config = dict(
    head_dim=32,
    parallel_block=False,
    init_std_o=0.0702,
    weight_decay=0.0,
    warmup_steps=43,
    final_lr_fraction=0.0,
    train_tokens=109400000,
)
Each number is 500 + 25 x the weight over its row's rms, rounded and kept within 0 to 999. Layers, rows and columns count from 0. Numbers have three digits each. The size before them is the row's rms in percent of the matrix's.

# q: layer 8 attention query, 96x96, rms 0.0565, rows 40-76, columns 0-95
# k: layer 8 attention key, 96x96, rms 0.0565, rows 40-76, columns 0-95
# v: layer 8 attention value, 96x96, rms 0.0568, rows 32-63, columns 0-95
# o: layer 8 attention output (transposed), 96x96, rms 0.0708, rows 32-63, columns 0-95
q40 100:450506521509508511487511546463495509512519455504558539507509502562481530527494496470515467520494497485501455514456525490503524456513498494488485492505492481511461509516555501470512526491429504532509455546478524500479516544499516483503486512489520472499508524486482527504515474463471488504
k40 125:425466488493496509504481456472475533486508531525486458504513497484492523513501483504464491546481541486493518490509498528490493508543515548485481475477522489444494508524472501522483515451506474560529474526530452505515489524546503496528507480500468464487481520512506503476471487512481496534
q41 092:495481512460494486467473521466528502513504498475511497505531543480487435438500494510466495464507516491522504501502489517520498542491542453511495464483528495514507463540511497517529545465475522522492515515493507465495494496461509492525466500535471515525472517492504554473476531458537518470
k41 087:519500569490484517551463486497494521489518498493467513531484500467521405494511522512544518515509539492503514466479497546486472507501537500502469515533503506497496508517520514513525491493531527496517488529479470521499540517493470504483487550481492492480485548478502518476529479517491532553
q42 090:488483457536479485538474469463518480560505500502470448501530495486494502483499501502490509495524496513509523439524450452506502532522532472456503502513517511495544486508461473520499500504506528496465527476505497480508494538511480532482535505500488500468447469485520471495498564483531513500
k42 090:549472514509463462525470496504537502483486547476459506521473478474525490511519459522485546492525505510522543479512502523508489557509487471497473487442497520527478503494503527517516478470523520518495497448502459532471501506460508526530515481483514518510477512523548536471506471475477518511
q43 114:538486492504484491485474512468477492535476503500524480508515521437480526490476501497476485479524480516527545472495512539491523515528455504525524483546472544504527565455474475472477472531533499488528488490499525507495487491466508512493498472494477478495473446524461475506505533535471483469
k43 110:521461532485481485461521488526518548482451551439477490492483512501477497517500525506516545514487516485511509497521489513504502460520519509542510557498464534531506508496509509473483500509449470491496520494482511513535490518474514529552459504501508495469509553497506455485498540476481463486
q44 111:524521471533572502518490503513511495479498519520532499504451579502534476518490529478473513511465507489541483513501469489492546502493477511492511523504484551572502485517551524472504509493522482497526495509492479506474507542481510509498502502467534485503505528493492528488482473436505507504
k44 100:503498478506510483480517506501505477514490516494538451470491468495506547473508481468534466536485469489469484514514485482524508503444485528490541539512507470496479469505474508483508517543485512536465525514475508504490495487452504441484513495505497484494497451502479417529500516499510474444
q45 084:508525497511539487510517525481467504541479502514511516501461548517528512472539515470522490527480527497492482526463493488493494495486461556468520457477531523484481466484523466478484518490482496477471534491475469475451506525536492517482465432491503506460483550490496502498485506536479496472
k45 085:521509485502478558500512514492475516528498508479511523508503549505532510488476483514538553497541473530487489548523517512527491461455501519481517497484483464463478484518492469502529532483488522462498520525451519516511506520513523502492491564522438514513518498501535454515530489508470475479
q46 099:511464528491487537529487453477511482528496485507501473492495504461514451492450490588510490485492543499518483513510485504497486458509542485473527503471521491524476528502477503535483472464530494459529510466517495532488508452458522503508519488484526519528525528480539496493520476513512493530
k46 126:530487549466449462545478464532522514489505510495481484498488488461497455479494507523492506487516519508532535459493497529513499541493546479494473488461499508498560520509509496508514481456530533517508502483528487560483519512469507497535492514490496492507477483523528495432512489482477511543
q47 121:558486492472470499510476469522537464476501492460486522499524497497454456493477504495481498456489483477526539504528505526490470541473487513534507466499533558514528514481482497518489488511529499491558497491484475511532520546457459496499441487509473509511471473509495537495494526502501526503
k47 100:483465533511496494496509502470506477440526487492500453515497478493549495476479503485466524524499513484523534493529518475524491513534517503468504482485531492465526488501484468503479480467530525520563450519490473495517478512496505529508528454475459446496479532518514509473474506459534485543
q48 104:498499516503533521515492492494512548525503510486494531534552483475504471513472498505484476508500479476528446516484496494482499504511508514508475519535502512508495470461550524527494528442515462527498475504477553460549513551500514519464486502523491486515493523464557540536538520501516504527
k48 120:516523483514516533444526501500506471490516486513484520483521522528496545493520511498494501465484526493512479509497515531517474507527512470484526523465496478469455486578462500538496489497471527502496466529465501463498506505539510506495526555539512483511511513497466497522502510526565505440
q49 111:474512477538510495472505513498529559538465527513526486536491509478464539513525503480500524539497475500498510494504531530454543492465503511486513448486523489502535576512520484479501538499505490502512473460493498492527508484461478514466502460461506505517491473474496483562504476477500511495
k49 108:505513522521457508577534465520504481494485511519527495528500495495491506483538515542510528482515453535486510522505515482497509505542482530471530503514471525486506485504525486550495513478483476535480530486511511571507490464482533486491448481490495466483544491494491473492505552540490491477
q50 107:462467460529474480516511487490541477462523506477502527499519469511478537510528480502528497479479535512520526493470503498506498504500500546480516517468518510527526509503532521499531505501521511505458497460520441556486456501474502480514494572507492533511477528472504550493501541534479525491
k50 104:544519494477535492466507473518512467477499515453495468522503468463490511472501503516506523492513492572511516531521534521502530501478496493502501523482517497492562518478467491496516457479523441472506470501517466474536542513492487490458492489516476510509529560512522495500481494539464474478
q51 108:497513487540487472450446527454495516498532458459485500520507498503481487516536526498516428537517538488457488523513501518479465502488478479479490497514485467500464467497497512508490473498469451486565475495471498496503480527477527505507483504485528464480478508469520527499537526483497522487
k51 102:445526475530554500465510442506471531538534506518522497493530508480500450527470501499455516502505541458513507503508538516472462490503523503557510505494526495473480489516524506537462491473511512506491541500495482459509496483521508486499488531520505474518511502506484565534492521525534494490
q52 107:477520474474488515502487450494536475501479480492455500546446461557499509518523504506498458521502499467497533476569480505472497506481533493495501504516499473476530433526460500510493520478517478501537494463531510521457504483490498509495477501505522512514462533500490500449494498508508472468
k52 089:524466548549548458491486519521483492492503509483527508498515461540502491490543454502509514515515475503511478498482511520514494496532467459512525511468505516494510488476484506478476495511510539419494498524494464504502509494503530492501502529536528450500529478469522517495521537509476443550
q53 112:481510436530499482505499512458503509471480513523540492537502477455527491510520530517477507517501468500478450490476505515503498468501464511551494485533470551456453505524505491526501523521526478499505456466481532514464546483481480466511541521489482522485509508480499523455517500511479520469
k53 130:553448493504466489473513515520530492529503495477439523478529469503518523503482510487550498522469520505522507455528483483501531506517538449485513494447513534515510522483502496480481483481541510444543500495488515526519511517481525542522456496532522512468478502491497446505496512502487494512
q54 110:493506465479461522493471524500520481502499492450514480493516477494523498503480469500534489505532518504518494502494547561525526503523494530500509554492510486540482509505468551532493502501503509476491479544483497523466519520504508472461464489472487491475476521514452499521517582491501439500
k54 093:478487556571489460503526489496479512504519497523474519561434535524482540515513488534497506479497490477476486523532520499481495499502529493538529460553492502508479495489465528512489524473500497491481468501507501488548487514524502474505504453519500512509509477492507477499461494483545545471
q55 104:500517498524559502479480489501502452501505507481513515494511507499490531542488468467502498530511545488534495460497512506500509495479499477539534498540499482520496540520472501529511537465545464515534456524507476472491541516562485461484518537478491480494511505513477543449522512482526537501
k55 106:500532449507494470508517539500511491538532470493494523519525451474499492527475479519555502491476523501494470521528523527472474502491497518542538486460499539525478484536470547498458526488474497502468492514527508468513473489481496482510531498509525523532471491510422494507512522543504509487
q56 110:492480503495488516470511496539474475513521441537513495535482489492527496525505489524487536478459489527466503447467471495510450473491471463498518519503493445534519501520485530528543526478496514528512511535475489489502504503520436541475503473507510497496490457473500494505525542494470540512
k56 096:510494511482459523462521538501467506525512513505459556497493506500516513512503475463517509520505556505517503512484465512476482538481487549501514529501531516550473470487494475523454490482508478550532476496543502497516536549509517518496537520527484460490514530497494544461503515524491476531
q57 115:508474490454510496518476480495554507507507455458499508504512539528531509526532467489552517448516519487523490532486481496485437521491526447546495503477505485494534480503476575485516494519469496468525510523498500503494487485498523489485511464466486529506517508510505470454476509508495537494
k57 115:524505486481515497492486490517455501478505489504522506511475501497521520469547515528480490519474499535481442466503523491527536453509487520455531543527490432490474523506539510504548493493518501481485528510484478492540514511527492524480528474483527478522462509517502461552526512508480450524
q58 115:468479477495471492533507489506517513510513454499511484506517520519531455481511495442543500532527505520482501508474477520534492468513493498544563536530531550477487503513497478491474490514533554502505521536535523521470503532480506525494470508543526491521519542509535499531482528503498538515
k58 104:522505556487516465521501513505504494554463497515426489531513479485525493536478495494489503509493465484518503478501524521513480501481486504467481497522537480491530453499485463542469492446504484523527451538470542527490507461534519520515516507532474543515486541479508508516496481478506488481
q59 117:501493561517469522534488509528518482512509493518519549491526493507483428527499522500503501458462513458527531485469489531495424483521527472507500479477506520500494497535500516497482452508538532491515492476498483447500506453469471513525492539493498484509518503523509493536493499480492458485
k59 108:489510475507542468470514505510522491486484493506494519512497486485500516490507501480550494488519511518478426506490499453497470479494498515514469507525523471468510506526546498537466478497458465533467506513505536499456501520517530535478564524553495522476511505466461482498545476480507508455
q60 114:500477531553458549509505477460505452498534464497514548497508479494503508466484498472460521525483515535480514514508517491476534518512521494500443491482488491500518499525489494467488497539525503485509522464473493541525482461485534522484519466478472541516493545530465494519531527480525535496
k60 117:488498463486473498519507474467477475488502518489488477531486467488473469489472502513483494498520493507478491518483486515507528480519537473507517456463505481500435470520482496456505510483485487483448539491501424502518493478519465447493534491451452488446458493501478472485509486478509499477
q61 114:475455467494494504515495506505522458529481477412502498465456493496490498505528523549493537502493521500523500474492471485492525471483480493502507498482499513501492480472449477534521501478519480474528478555476497469574475461469508507527533467511532503511490486490496529532503504531485503515
k61 115:493483513524508539504485475495522522512526517492487538502527503528495502530479469504476465480484479461465515472525446481508507501483490554478473503510492481515530461491459496484518495523458524539478566496525471535502498490493448486471469505501487499527482496519446523476498525521459448513
q62 109:540535509544475456471488516486501519513508506457510505468519523518468463517516484517507519498519465498488478505520481537520513478532479475502500525517537510493502471516543526533472541490496480537514485483447516522487482480549494501499469531517468547484494529515552513478549516475493503451
k62 122:514467457458446532510483537510496487498505491510524511524524494484534495525514522524528500476501466522485462477461519481523467513489504505512489508512492484472490497498457542499499486497510481483462491460531527496510546540476519444525489472479457479458478519536518433497491494518489495460
q63 104:524469512484480495514498544463510508484493457456484514458535519546472509495487515545513468510468526504504440462518505517513486479513508500533515519503483487466520499525489482495520519506521501447520487530519528540527525481446448523492465472509477492495477468526523495555476497498484488484
k63 105:501456532533483493514472548499522500466574511483506476490490498478496473532488522499541523520496481488492466503480505508468496443482528527523478501516493458527495490515477501473517519505476464523488518521477525493509505483603502500514496480490485497467485518506501500499548511511521448514
v32 098:546502449495496484431459487489532546531486468487495466518500485537499471470464511466527488474513500507484495518505495504513513524503513525516496459524565551532514524487519500469485510543505479514480515442517486488478503470491491527516472539488500497505491522511500497470461472517468479486
o32 105:500488484484498520490520518532530521513473510503443508475489502498507473494521507514471472493537475516497512545475503488505500495483551474509529480501503513467535551490496496491469560460499501535484508523490487504487480473424505485499422526496528496489509511537489494514502505460472562480
v33 105:477487478540490492478531510523519452481521480550517452506447518497502474511521540506487522516511507506464470502481463475518459499550491481482454530482541438493530453539481506470536487508486485476500523487510494516495560503505503488509506469505474496467502494492498502451486482500515473496
o33 100:542479513509523497504510496477526497454508540561488427481476495498483525502495525543476521493511496512489525520532487493545521522504481483513517511504480493510508517457501487511508490524465498513451531517485508525456475500497535550475528488463474511495501516466507464421476507506507474492
v34 096:508477489470460502497555476514502529536534498558520463516520480502509473487473498466555476504496526456529547501535517504493524486520504467500499484535529545504480529531469498508517488519507448513499491506518498514450492532527500479506496476472523506524474473504479542535516448504498485489
o34 092:515503499505521549510480460525519522520477491479469531487511479491510515475490508479536524529440541469453488508512469486504522492476496481515540472510582511535475499509531532529487480488507495536481507533519452499487452509516523523492473496518494496483502527519454528495499494502505558513
v35 082:481502462521523524498476495509490451471486478475514494485531496468461510484481502504491480541491485544500558496491535498507543514518457502511487470497490542498496525496527553508494483520464496512482500504468507550464519482468491447459498491500533483528466543526540521498460502484463475495
o35 085:483462504488526486469502520460508492518517513466509564500542507528515506538468523494489507510527524505496478500459510477505536520505527464516514474462505495521481485528549560500447518497512523476520467509507543501476519497508496486541434449483473530498510526535525486496492488479490487491
v36 104:504540466525480492536481486499491502540462461520507514477496473454448480531454544562473482425494481516466521502499494472522479495465483516502495484481520526492560518530474485479477480519530503504486455492488501540504506512488517510496496483477477504489502488508476499471532500525504492465
o36 106:481498482512502504545541452499496480493490478542488510531479483511498505565479491513450502473511529497542489497538491477450522494484515507507475531482487529539505527503524493497524523516524515529463532507477527521487504496462455461517470531512535477478484520514499472504530426509495484476
v37 090:465536512485525479482481474505522508466540510507468507495512512493477499501468507470467514484448461513495463503494500479518478484515512468503491510491462507535520463552496483495496473499509495454495474452460534464467483539494523478505515454488463488518497534474489519410490488489503503508
o37 089:498506519480511483512513477513495493488495458530530497496465541478517531479461477538487530462531490481454510514467476462518480539470505503499499493535509516479524529475473514504507486528473515471512537504536498550503483518532488515531451490484476492486497481499533508441443474463511500449
v38 090:500500543492475507445517500476458514516490499491519527516472529513501519487475500519468513479499497480546532493470523471488492493502501487514506534516471501502544470526490541517528516503559453525515468517472483467480549479452474499450498564468526505465479483491487535470484499509486506497
o38 087:510535512539484518499436450500526497496488554494435485524461515512490512514498478456551464504478505525522553502500527467519493481460513468523534510514488511510513470547487505490532474536490533481459531516490495466495480495536517460503495465513514504493481485507488482509515523510504523504
v39 094:499495483484509491511498501475531478482450517484509525491515521474530522456468527492475505516508501500498510493488488498565530496498440493528525464527502493516508555573467518490517502531466521501495536482536461520489537509463516490521473543479521505514488512477468522542484480481510546500
o39 091:478550508456481549508499479458540462510490547538519533520498464496454524456497510497495501528466477456537459527497520520521496484500537496493548477494505508541529523502525535484499468499479516529510506484472527528470507502488498493492519471468467519486488513499505470536483496504472509456
v40 115:506502509536469543498496494553473500568533509493479523492477520493468516490536478495478503495497498485512524515480513477519437549463487456545528528508527511524526486504519506551478521519529472499501511497480480492493493525481529498495486496528506543474510464477483484451494525469532491454
o40 105:483448498476443479513483477510527497525506465505491501486504491505477506512472451458507472460499522549558539474517453496524498477505498480519498458532514517509532476522493484498498494524526476460506546530503525502502473487461454502513529507464519482542486480487452471477512517507500484512
v41 103:452505504456463474477529501510532503511497479451492525486519479511451540493499485488522489503470471454529514496494505540505518471523460479526575506511480519518444496484492507507498520524518496516512503522501494473521485530472487493524458523501443487493485542475522546512545517520500499503
o41 099:486503501501470497503509500540552493502510494488522506465541525490510530512460473506492477528474512426482526514505490519507509479504506516482541483528520523516500458461487479490480473507495507482455509468531505503475489459532498444488527494508496547533429495495523532548497474480492466511
v42 098:475481526499502528490463495509518503481491502516496479483499496480497511480539475486522474521530474548490503505477491510477481517529456527519546540499481494467536480554479546467474490510492478473496490520483523463473475456489483530534519539464506495465427500514485523460549522506499496496
o42 092:464475489498485461498498483525477489543502552492500507542514518530499506482513507510495515529498457529469489479526531453487506529511518517451490516521500515511529473502531504535505506522487487484479504438491489494434479516492512466491481454515486501519459501493507488443548496468462525542
v43 106:497506509531489518485481500491506521490553532517477525518490552484493524483457507508516488492461465514514508537484474522477524493489467516489511519510475462472532500477521521465432478507481464520484511495506529503542524480489490504452497501514533523513502530511429568490516545521494497499
o43 107:558492517519491501505476530472458514517514516551484515441489527521489484509500459507489515536553475481481488488526507536486486533517513509469466475521462484501489478492493531499492512526532494509489530532497504476491512485516490456576538456460455506490516493526500492523544491509504493494
v44 102:497469505460518497524520498494536491521505484510483480493534520541521510493459497475497502486546509519464491498489498532487496538474517471484529496552472527525500492480570450495479470456523517518513458506508492466511515534473529505478505488512522530492471475489561437472507486477489514507
o44 099:466503501476501557499465522536523490454536510471489488526503509552466506530494504475514492484490507481512519504477507525479478507466454526524477497529481539485495469465458491505519527529509502491524479522502510459512514502510487540497419541468456503475542492473508520493509515461477497488
v45 094:547507490493477521495513483489549535510500485469495549467523562500521475484521497520492451496422523465496533469519497488485527514513454481540497470481490512498475497471529510500508492507483512488508470504587519507466507490496485472484520539490510529523505496489487475514471492499495473482
o45 105:529513483509466534461491522471548494469507461504544462499509474472544494446454489484522464502499491520519516522486518535449469486491521489478529503482511515530485511502532519531507467505465532472509506504467484520443487496480470472523498498511507507466543506541473502520483482493510535529
v46 107:504520462509486474501466492537540503538526505478527509487460497507476516475505431473488467531544499503497540548497480528482483473512499470460486499519481528512499498525490510490489519464525511501495510531504516507504518494483522500497543454477465504488519441511533506447546466488466523470
o46 113:550508482533459522502515525438475530507510499438513517505542521552482489542518520499520479516461535502479527513458464532512513538501448522514516524549520501502519525477520494484510539521479507450470497518491499510524494516475516526504477507472477487526477502525520488481481484482499519487
v47 101:509504543552513474510485475480528503518510504540511479534489494479483532477503539500498499525485510528503459486465530497465498525515479490459509501544465516444525453506470500536505516497451489535476508515517497534469504486547527501501502501487456513486474586507506526506489475500513503491
o47 102:485496520502539444504510490513515520493482584544491521522522503520519502482491517489492460527513533474505497489531525506479535482526495498504473523515525472485515473491512523499508498464470536509508509477523503522534539507534491445516514504461474552491493515511471479433549521491475510499
v48 094:514480518497539513492512518467527487546464526461516485462496486495503518530498482475485549482490475512546472470484493519490461487541488470520529501483494529541543467520518500440513508501465503489512488525504504536480502522500492558528524475504537518544496544474515498501447506525486485515
o48 096:515493493487439453472511491504527522489510468551505560501471546505461500465507545497487473520468470470526506516484476490505515494481500517491467509502474511472482489477521508475490532495485511490503483526522520494519479519524506490499486477539523563483514486442501471490499483420482491492
v49 097:526427474513491465491498512511524533516520478517512528506522443455473508542537506478487495526487552518535527513501511492524510525543500481477522497534472507515491516526573505511491506490474450502510505478500522476480536470485517506500464507475518492504527487543454483497489523527479510498
o49 093:477490485540486512542464479513536560505515511488517512476498518538512478468524510480478514488482529490501508520455505518506477515513513542521536510507486515512532463479533522561518471456570476500525482528494521552508473457521500492487491489509477483516505535484477493464463512511519504478
v50 093:489479509481507433466574497516522506479512509501503485484480462492533527515551479510535453513523488486512482466523517496483471490486488544486496540499505468491544501543507524471549480501472504514488500513522503505490524491488512480493506539503475483480555519476497517533452491479534501544
o50 100:528542473544521483522476503459518492498508515477510484467462520483471514453510524508475516516484481525498512449551521519493507475502557542494478492481535476520495512485520479504502483517466502510499515490513521508490496496541519526425515514493495530501474470526507483485452571495477513515
v51 100:524514487497439509532487531536482481494496498501457512487551503521471479494527517501512489493500484468511506528488531537506534485457494477539516498574511552511516495498502542499518512464485490458501509504461554471509493490498474478476500488481529512485528481477478519482482536487562487469
o51 093:481525459481477490483500485503483489522484507471526477486491519478511512474479465497483489466480503502490513508555490483473468482506509433531519465540472519537506493534519486511453504510540456505492501536493482529523503536497468489489453524501463549532571501543499495529497495520501477501
v52 101:505489500510470505462503524532529480509491474486473527495463505534499482504472461481506498501526550520475472453476487483492510464509523474497517497466564541511508508514502495497445454531499493463499491460520505515506475510484497440468480455477490529499512505455501538500558497494507517531
o52 104:508507465502465516488519484504488517493488463512453455481514534502504486474505500540527512502533493500492478469545512506525546550489503472457544477473523498513493529503504544545484485493471533465488494527525512469487461497455486512524499552503521451508502479502507517498485448533486460488
v53 102:494534433461505480525508510519502517513502478515473465514462496483526503486536489476445533479520507513494520516489503506512510511470502477500502495481487537472504473529481528486431462518490554465513542518458508497473494462453478492480471489529482507523485447485470524481503494496517493462
o53 101:538472494458471496522475516493440479521458476492561534479504537495517480515533499501496527487506519474473500503521527492514512500508451476492550507500496514532504468490525530479512536564512512531539528503458472515503527461451495528515492533517499507531472473480516492495481507492513471503
v54 103:490527553526486493526481512459488541474484495516524466463466467523523449470524500506475483516515458531531477488460480493523534497509506504535513522491548493476502479542508495493496511492500501507463508453552505470538516494532526450477497513467488468523498489450483509507507474510533506510
o54 103:528503467487471447525475479449472449511487542492484466511513515443498511476508517514477468554463481508494501467483466492518514518508526509476499475505472504494484500531482486516549500515504512531526495471497493518474513488485489443507515519502446448501552524494479513487524476518511517468
v55 106:470444477487485502529495530509505511499520524487497504517485463505541450490476512496483482494515454491514472457484517441485526518443501503535485466464537508470460512512515456509530507499487511505496518512513488542514519542489497506508522529551488502532531505494528485482521461523451533518
o55 104:497421510510563543508487496486515480465510487533521502518484522440473473540515524473498504543475462470519516512475498497475513498503509494473500476496499511462524516514506484500498483531485541467523504497500538532534490505494523482506494578488527504520527510488518510534490534482488542502
v56 094:487491476498480523503456499489509459513526495517509485524525533449486528499476525483516511496481446472524546473534484443461534520473512498523497493477551517520493529515511477518493533480480548497498496505479520490516476462527507502507481527488483496447525492459497469482497549498523482551
o56 097:476438495522555503507523497491503504524522484486496485454509480506514539496507459457481525467475490519459540489463533537517455490496503469464493473489467497492532520452501530473495494496473528522494510493473518505474482520524477453482493509486512509505555466486485477523563510511480515486
v57 101:548497497504521464474522548504495511450456474500484532465471471480525479504447460509496490473518506491477537529462487514440520505496508445482519475518458503484563502519513490495489484490483480473475553516471498500520520490498509485525501488522499506522474536519508498456519478526522498498
o57 094:446527501494515526483511527511495514540458495501519504501470528512446490492552498521537507533486523473507495511501473492462487515496479529464478481494479493501485501501493498499485486538510538483473484535497514487506518492501481485518433514532520535481455528520509516422437483520473471489
v58 086:499499488492480487488511464472473459514511460485490538466508498480517495477533484461474492533483472526474521494501501480499519487499531492467472540505471508503522481505531521521478531543472545517518464515483516489536502539514478523480507545530524483518483527507467515453557466531546498545
o58 089:494492516524498480490469526546529479510474512473503514439472527511505535512487517512544567525512448506475495523497520504490499516488478538533479571479507519501551481536483495492493491537483499481514477513518524519487506501519458455503523550472523458495529508504531484486496517528498490501
v59 093:523513513478529448489496454504491466493446529501507492468501501498503481471476516464459541505524518516522590504474519505494517469502477521508511505516525490515432544463511445485518482499507485494525489497483514503511490512538485521460482529498497543492515519491504514503469473505458499480
o59 091:541527533506503539501476515502501517529534460470487513551490489504511510503501535485494533506481492450527475505510471459519516493472499507533513473530448503509510489482469497481487561436485541510490524547498522494475545500513497491514484524507482439517511522508535498510507521546478503521
v60 091:443516553543539514489451450522466490486496520485525502533504497482506507488517496488529513478534513514510482535513525520519472495515491476507502513471486463484559530479502485464529519481467504490485465504507539508521515492493454521436486479507458484502512516488477479517542461513466486508
o60 097:535493500502507491504488522488473491516529497507490478512539552484516504514525518508502489561543498484476497459435528485478506462485491458541445508530473474511487539503510480544504526501517487526494489498496511517482529516502509523506531458469524468480469502480532426489516482472500477488
v61 099:494495484513518479500528468497473526500516495490479479502481511478500526529503493504524515512533518511481512512468497490485538456491499481548502514514471483503478443471428480507496507501474497506473510493534518460462520448479517536522519472510518477496517535487489480403505544482527471507
o61 106:465519506504480464483481518492478521501495490499493511519545507451489518514474524489501522488491486492458535497505529533511490528521494509534490502491458450488535428461504526486538536505509484540435508487477455499498534499501515508498505483503555560506487490534495536467498513506478508471
v62 099:506481502479533486474474471513513514497502495460512558502496540498501474492487518506518477488516483484520532474510492509493525519476515467490495472534482533528482508487445525450491512502482477476497468529501442501539497500485481465515442511524528502518507452467478466521445513520462544528
o62 094:537518506479470515507523517500542525543514493530481514518493495511516476512469522459571506493530499486488478489465522542485475545510471469529527510523513496491496533542509476447503508509507531483529532498458512495465462502531522498473468502504523542496507507478491486557453513525488511482
v63 086:505484518500509494475483535531479509528528481507520497461513558510513499515470537516451522444529503528497498488497500507500543512498485524523487486517500524512510503479505511490507453435477492516465505453460474500512442499519506515549493518492530557477477481507469523483551476506484485529
o63 098:500478528474505541510529484502413512525518515530475475541516552527489516496481476489508507447484450512481503513549509499499477473505505471532501501523480496509501501530572484476479476514483498517507502480533525472479511471487505468503468498524546475514523556506519517492514512492504479505
q64 080:496470513484497519445505507470487514496505426512491480476487474516492478533507454475472476523483474533517533491490466475491546464489506468518437531502534490504510485478515510481505499555473523486551508505476504514473489493476495540490463495468504483495500468493474527540506514523535490539
k64 125:509525500527501486489507503508553517491527515527495512474525495475535475500476520508495516493487493487506486527468566535475503498545531470455440528468483501498491493532514470508506511478463501484560510487520536486486502499495524500520488558537472514529515527502469553537495478554500488500
q65 088:498456455494514471483538525479506483505444520492521486525504528498500505480537466493509479482457542490530476485490481523497528475556439480536478473520501499416488530485517457505470479483466501506475538513499505492531497473522492513470531488508471495524503482509494497491494511485465496523
k65 103:485494493488507535497480482518487505467496480477514504482510526508486500482494511487499518507505485489493481519485524572482478483473541477472448489509483514499423508541527514471499534505462468508473486538549439493502523503464499459510542528537494486479483491537524497463478544490505518524
q66 077:502484528510444483491490506537512505505481507517482493487523498483506444566483580480512483498516482477465503498478521489515471514547517499458492497530469504505560542502498515501551514512525540478512480536544464500494520497508499496506475506484526487478476487513484475552512515475478523504
k66 085:523500505518510500500480508438517471493484513502515485510515482463509524474527443507467536507502503515506501488459510549503513495521494520485473504436530552486477478515446487479487508530484449509496467487508518487519511508483495556519486537507480480485471548520538482500524480512467530453
q67 090:522494533452527511514491506514496494477515470532483494464447494550542477509472517507491482530495482558455469477461481452472512512519512501479508502487519505512544496515517491493501480516500511481511511527467507460441516494452480473536501511479500477503471535511490485545532480454487478515
k67 073:475458502486475500561481495471509512496500464472493467483518498495483481438465493503528508499510477496454534525489477505463438494507537520473450505520504519502470483509498512490450510503465495511459501513486499494509512504437503473495535541472504504536459507557505478515493484497509531489
q68 079:499504447478468486508538504526515509512511495506473494568517525494484459519518549489506523486493477477507509502528525515503514489504512526559473505562472492500515494494535470469515545481534537483520474472514508512559523510487521546472479515534482490459478476486498524518492527488474519523
k68 095:481495495478528523502490532481508475490503497490496478517534482534509506438462496463481524436529535518498483516482486470517493519490530531452453510507504460496501477494530477489488489517451475479493460474483473517514518527526503525500535477545457496546486522452517505513475514490465479526
q69 078:524495529466468496547519501520525496557513493472494525487493462508460473513525524492528509525496459470503484489495513515459471477513485508485496483499506524521562541558435484457531532522525517526505505513509510484516529492465457480522480534471517492524486502497500479508529502482457512489
k69 072:532437519487507484507509445514515456501484444493500508488508511511477496485490478485515497516469515495452500480480519541477504494484546517490485463531532522534488476510505556497486524492494480495484522514532508490518478509450532490502558543464517500507503479564524518501457502524494532483
q70 093:482478479494503514521505470471521516513501520526472487508501485551478484503523486517530498493509511478544484526544473556490463485466472551476492481478495492507485523513486464469494520481483530510505516483531498537557554464503480497507496524489459524531518514484547542521501517557496518461
k70 078:489472529500459508514515480451456481481476487509552511522499514432548471463504486488505497532494505553523523510484495537481518559472530496488549471518481534483507486500477494452495512485502514499514486499489500491538471471463533498521501511468509481523508491525511477500481466489477549491
q71 075:496517493485492486506518504527559492504515487462474544507492516492505455508462544518487464510510472455495527476545540492489486496525512470505493504530508504520542506501474451480548522449501514500547512515517514493522532543482462480488458542482478472491483489507507500508490513496457549527
k71 086:493496547468513481504479489498523470527471439482501493488534482502464491490482479528499494490542471517483501500499514535480441471490545488487488494526532506547480475525479507539491535526500489528460520510501492488486508503442522509488545505487492467537499526520545522492467499494460549470
q72 073:471482522504499498496548494464477511490487499541498475490515449529500523509541475515527501513492511510493466554522455522491482480500502519483543475471506505530451530514503496513451479551528467498456502475513486500482458467509528519515501474483511499522518534457516505554489487516540493463
k72 069:501504472521513541511521512482497500499531545507467511491455520516493536500499490487524477521505527509538500506498463475524584529550483483505483514492461502479540479512515472450529496478548532489478481506506438537495499509546500502508490533491503497482464498505515449508506506475531477522
q73 087:482500460466534486494501505482544469489481513493505488452499537509506454529451497476485514492477536482484541498529510464535528515502493527537500515499502522458473481479483472529538500531474542498522491508485472516477516544485490521477495552503471505482478513514515566477510547473496518473
k73 080:467440487478488472465518522469499555504510464472483451505529483520454514494478522511522533477526478491502518498499471475481483501527501515499523476492512487458524483478496500459468493482527520519451512524489477552498471489491496493465540480467495520545493495477497494544459532460527489500
q74 082:467505519511515473463541523494438465499488477531506514520512504489505572476502486467496508517486509493479510531486507499478515481492484511450517526462508473484453485507472495525492476510481499536443442516536483475495479486519514507499525477515501501506527519490517521533512481556553462510
k74 072:475510517543502464544508509496482479434528517484469527507508529498517559527491479519501469532468476517539494493487486509550504525477503500464472513455514482492517510458478459477504473473518491492493456508499525481458459518541495502521478467481500482509469507511508494514478465556506479506
q75 076:488484502529524497536486484514505488563500501458506513509486491474536491500462506467446513482511441534524533474459526541523486497474471519504480491471512460492475509500490476469524485472524514482515465475477508535548528524503515521476497511489477509504539481477502509450539515484490536542
k75 078:490473530485474496540458428483496513472513499493520467506554515486450445453479476526471515529518481482480514471454532514489499502489528481484495496524523500480471475499509501511483503467495516503497510550471454522485485530471499527520560473494508478497465504519522500481467486516494518516
q76 084:527528508516513518491463512537567506457515480477502513478548502521445462496466518501488463482509503479509508488535499476501484510531528490517475541554497502514544475487503540513516529476485516505538482488482502499485529545489495475485481526524483500481459480499486507464490547450469528488
k76 075:486489532477492465478480562481511486499498501471514484467523464518479469506507485523473490511521485468502517493468498532474451549511531496528457534533515449467467491454510543481492493489506533522532505529524482509487481504480515507464570478510509501501467513508462488501473521491472530511